python train.py --norm_place="post" --positions="learned" --lr_head=0.00707 --schedule="wsd" --steps=15186
Each number is 500 + 40 x the weight over its row's rms, rounded and kept within 0 to 999. Layers, rows and columns count from 0. Numbers have three digits each. The size before them is the row's rms in percent of the matrix's.

# layer 10 MLP up, 256x64, rms 0.155, rows 157-178, columns 0-63
097:497478559507467528447478475484479513497505575506511480487395461485402470513480464567545544500507561564473516551515496478507534546474524463520417540521474492425561481498560491540486421496536526
099:423487463531569512531549493555485535565544549412525537543513534581472515494474444515440368549494455493518489500537487479535498461536473487462476506543464517509500513469521515433523504490453478
090:483388588513502515476504435476545560526450477523525535477509544505542478537490526560503556515507500480543432489452549555535414511480444524456476518548455511537472484486463435494430527470481527
112:520486528456495445487465521532508543456478476449566509515540495517556461507527538463435491493445518607535559533471466458516508552434501538525488446432486509496530445445506575472579513506432506
105:473523424515533505477507535454536498547490519423575484483507487559564588525445541439443502492429489452533458432535497468522511578493464524507520430494525461473536524442544486515478496500545545
120:538523556434448463496555471556581501530443431508552557534496475489493472538510549505476502502490445546467537423527545555472438504544544490510451438423509496423478526500508536481532473467499529
107:479519559548554509565548519530524543486436479505448556477409531461376436467461493460447528523518524514515492505498481579446500475497512475501526437496498470446491472499505519569522547553522491
107:486518500556478459442477508518521494504512453500516497489489540429532469496522474568497431478491498545532473518507526560470390436562557433524582467520500517538479430533556468502510551459521577
103:477509461492543499526475493537496459458473563495518521480519479442493482460536450564480522523528480455531506454555537467528501440511395517525507566508437472483520449472528588470536506603545426
106:506521464530542478527549515503494466466394552488491509469508543486518529442462445502513490610564473489491544452468459474447499540450539550539485527460596504489531447535444441497532547514511525
095:489509492532461546506458454480488553509435571487449490511537482492505513480482439568456537590465447522517458403537573450559504555483495501465458496574492519542473556466456499532547474512464514
092:568476510469497460488505544536496512558429465459504517513589437518460585491544521511453506448470480499504504496505486556485543515401541402581503538453549470478501508533478551502523455485460498
102:508471527581471463507484498561499526496507573489520497523524475510447513563438518554515624440439482474424486459466526481497480468532521492453447525528619494504505538548510471490462486506502464
084:444560484539541518464514540413546557486492462449463486530494530503560539430474492501485510436535468490482512469516579508557536453496437556523533440479532534488458533430497508532463487441531576
086:495515553537549518512440518453528424384492548536484484546550536488523506533503444527501456482476451498482520508594587437460462546489490531505526548467455521539472469552526502530449466466532511
116:500470501583537497537537572535476562445535488473526511537539442534521444467462477472459554571500510501522398543458482479514525470465461484536510463489527467457489427531518509463557503606490501
099:512552493471518453516520498517455539459460483514500488527450455529536608494452527536529476542529450519562481537538446474500459485429489469541468489575528590482530528430446487419455500515514453
103:478503457561613459516494498493488509435483517465475580470494542532555530476492470449466462539476430560515562555499493419514544445531509546480500458432548504484441460479533490514551510480533523
100:495566505530404539464510438485479523509498528506502467520573500455527516521445503511402445511422475576461464591509495550484440489541490555519523445489525471455479504546536500504543457538466499
087:530520531470485582506463489461475537507543525524569541422548507550548543450522481558531510487497452499507497521515541495367477419545520479415543469424456504521505498492452485501527487516498480
089:510448495492519502528522587578551496533449452467529517469493562494461470557532520493531522526561479475585495502420503499530480461510450451564456479500510555453448414455494432488444494523484508
082:510466508587550500411419455567497448560532473465537448561513513549516513516478470505520497502471502489527496467498384526474507517466464522501456501483560496518484496548434520546535527458572549
# layer 10 MLP down (transposed), 256x64, rms 0.0759, rows 157-177, columns 0-63
120:542517488574512482524512530488458471470573482474430530518561518491544504472543569419434513530520452482538439435462534469540506448518489513490546481502451479520416530523495540500548565525492415
087:515480549472504451470491549609504542424514518481442530450492502495523499539486465479464530487532482492375515502466501461534492560483477600504498500503514463497451542477572529472516593513491461
102:501545548532483533499486530422462481486512528534562440529492490438417503560513416495494530418516553529459532516479504534415497469530517578555502511516504526484433519476473422518520481507525568
109:496514519443427490538517553438488472529490548453525444534554499526532470528501529492474481473459499444464588516467395482518476548527565582535558515469456527476435454480508522561492477498513549
093:534517488507541530527503494498456484468507499455504475486455517539460459474563508506502508468466574544373483518484583540553559483534521527423492523508465466498498467590472498553517494409431517
118:475600521418442555437516482456531525454516481437534506566484504523486434519498507502487554467432500522510526473492489511474436469538532536491467551419486545475536584491537545476528538509448534
106:553423511462547489545489548491441537497596468520444448524480474498572510412532491477497513544561444534502452448518458547505587441510490443497515512521509531487517502504496581457475502476524469
097:505542466461492510457453435418553518459568499532471459556435545446540479497521489554534435509510547509517522496543476448432476489570465473478503520472504616491519496526509534470546521543446509
101:531470459513531537527498462504457510557469464601491513467533472458402442520506436500479501495537485556521525461546547551522482551485475558463477554535547420530461418525481449498451509535477518
107:533442580483527445474504468447500480537528498591470441445504478505510516488481497506433516473556435544573594508534455486479479536474437582555496526444553526481490448481501465521475532493508509
104:468525505519555527499452513547454463511595467564567521512480498477508538500519455519536552443499481494533458486493422467465511432497515597562517460488522513500510446517476492531416417547444500
094:422518481440534570493436487473465467477521483475518496517442533425473445514470537509528472449533580493485493510529469537565508502580484535468493447481499495549488538552541453517467592586497495
105:471548493543519564506513502478464520515548487518497457507435532423577475407548474498500483471484515539497444528521527549478580537485483401496524550469435514506472476519454533492463424520502578
076:492510513513427444515491533496504446538432437515466507432481450532471557545452505521519504536464496505506492514492522496554504443490513500551407462520474542523537520498534387580553522578536537
091:489469504504472471543511507459504478630529478545492451525564445485481553502453502508499476509510522484547565426474490510471519433491589572447472557516524459500467477467450516497587449484493471
094:493484484482466483539470448479432542483474516553486547568449507542471540470523499556539452442504551482413589537497481517540537511565497485480510501547535490546425497509513421535519401505492477
098:467472489497487549453490523446500507554504469449484526560510461507489466546541454453476438504431542573503539474542521544523415558549504557520538495516513502540522423541435436566454491467545473
100:550410527506464482504499475475453452451410412570491499560535501471490519500517476461510556453455566556537560519528540499516518539489535540473446548510470532534524474461476440488581523519482484
094:535514478496503504498475439462496489534498534506553489491537497483527580417477509439483478585547498486526578442518516557508564464457498475462621490516483429502463524490541504434469490449528449
087:545415500544558434533529484563562505475390513469389490521479487492486453574476511498468509501511571518515509479555466463516512561497468488460479510517527433536445497459533510523497553508526485
092:447505505482464482475521428494540578406411537530543421525512493454554516493496437538487473545486470496427498520537493554524569471478589510467561476526507454506488505509527470497493563486543486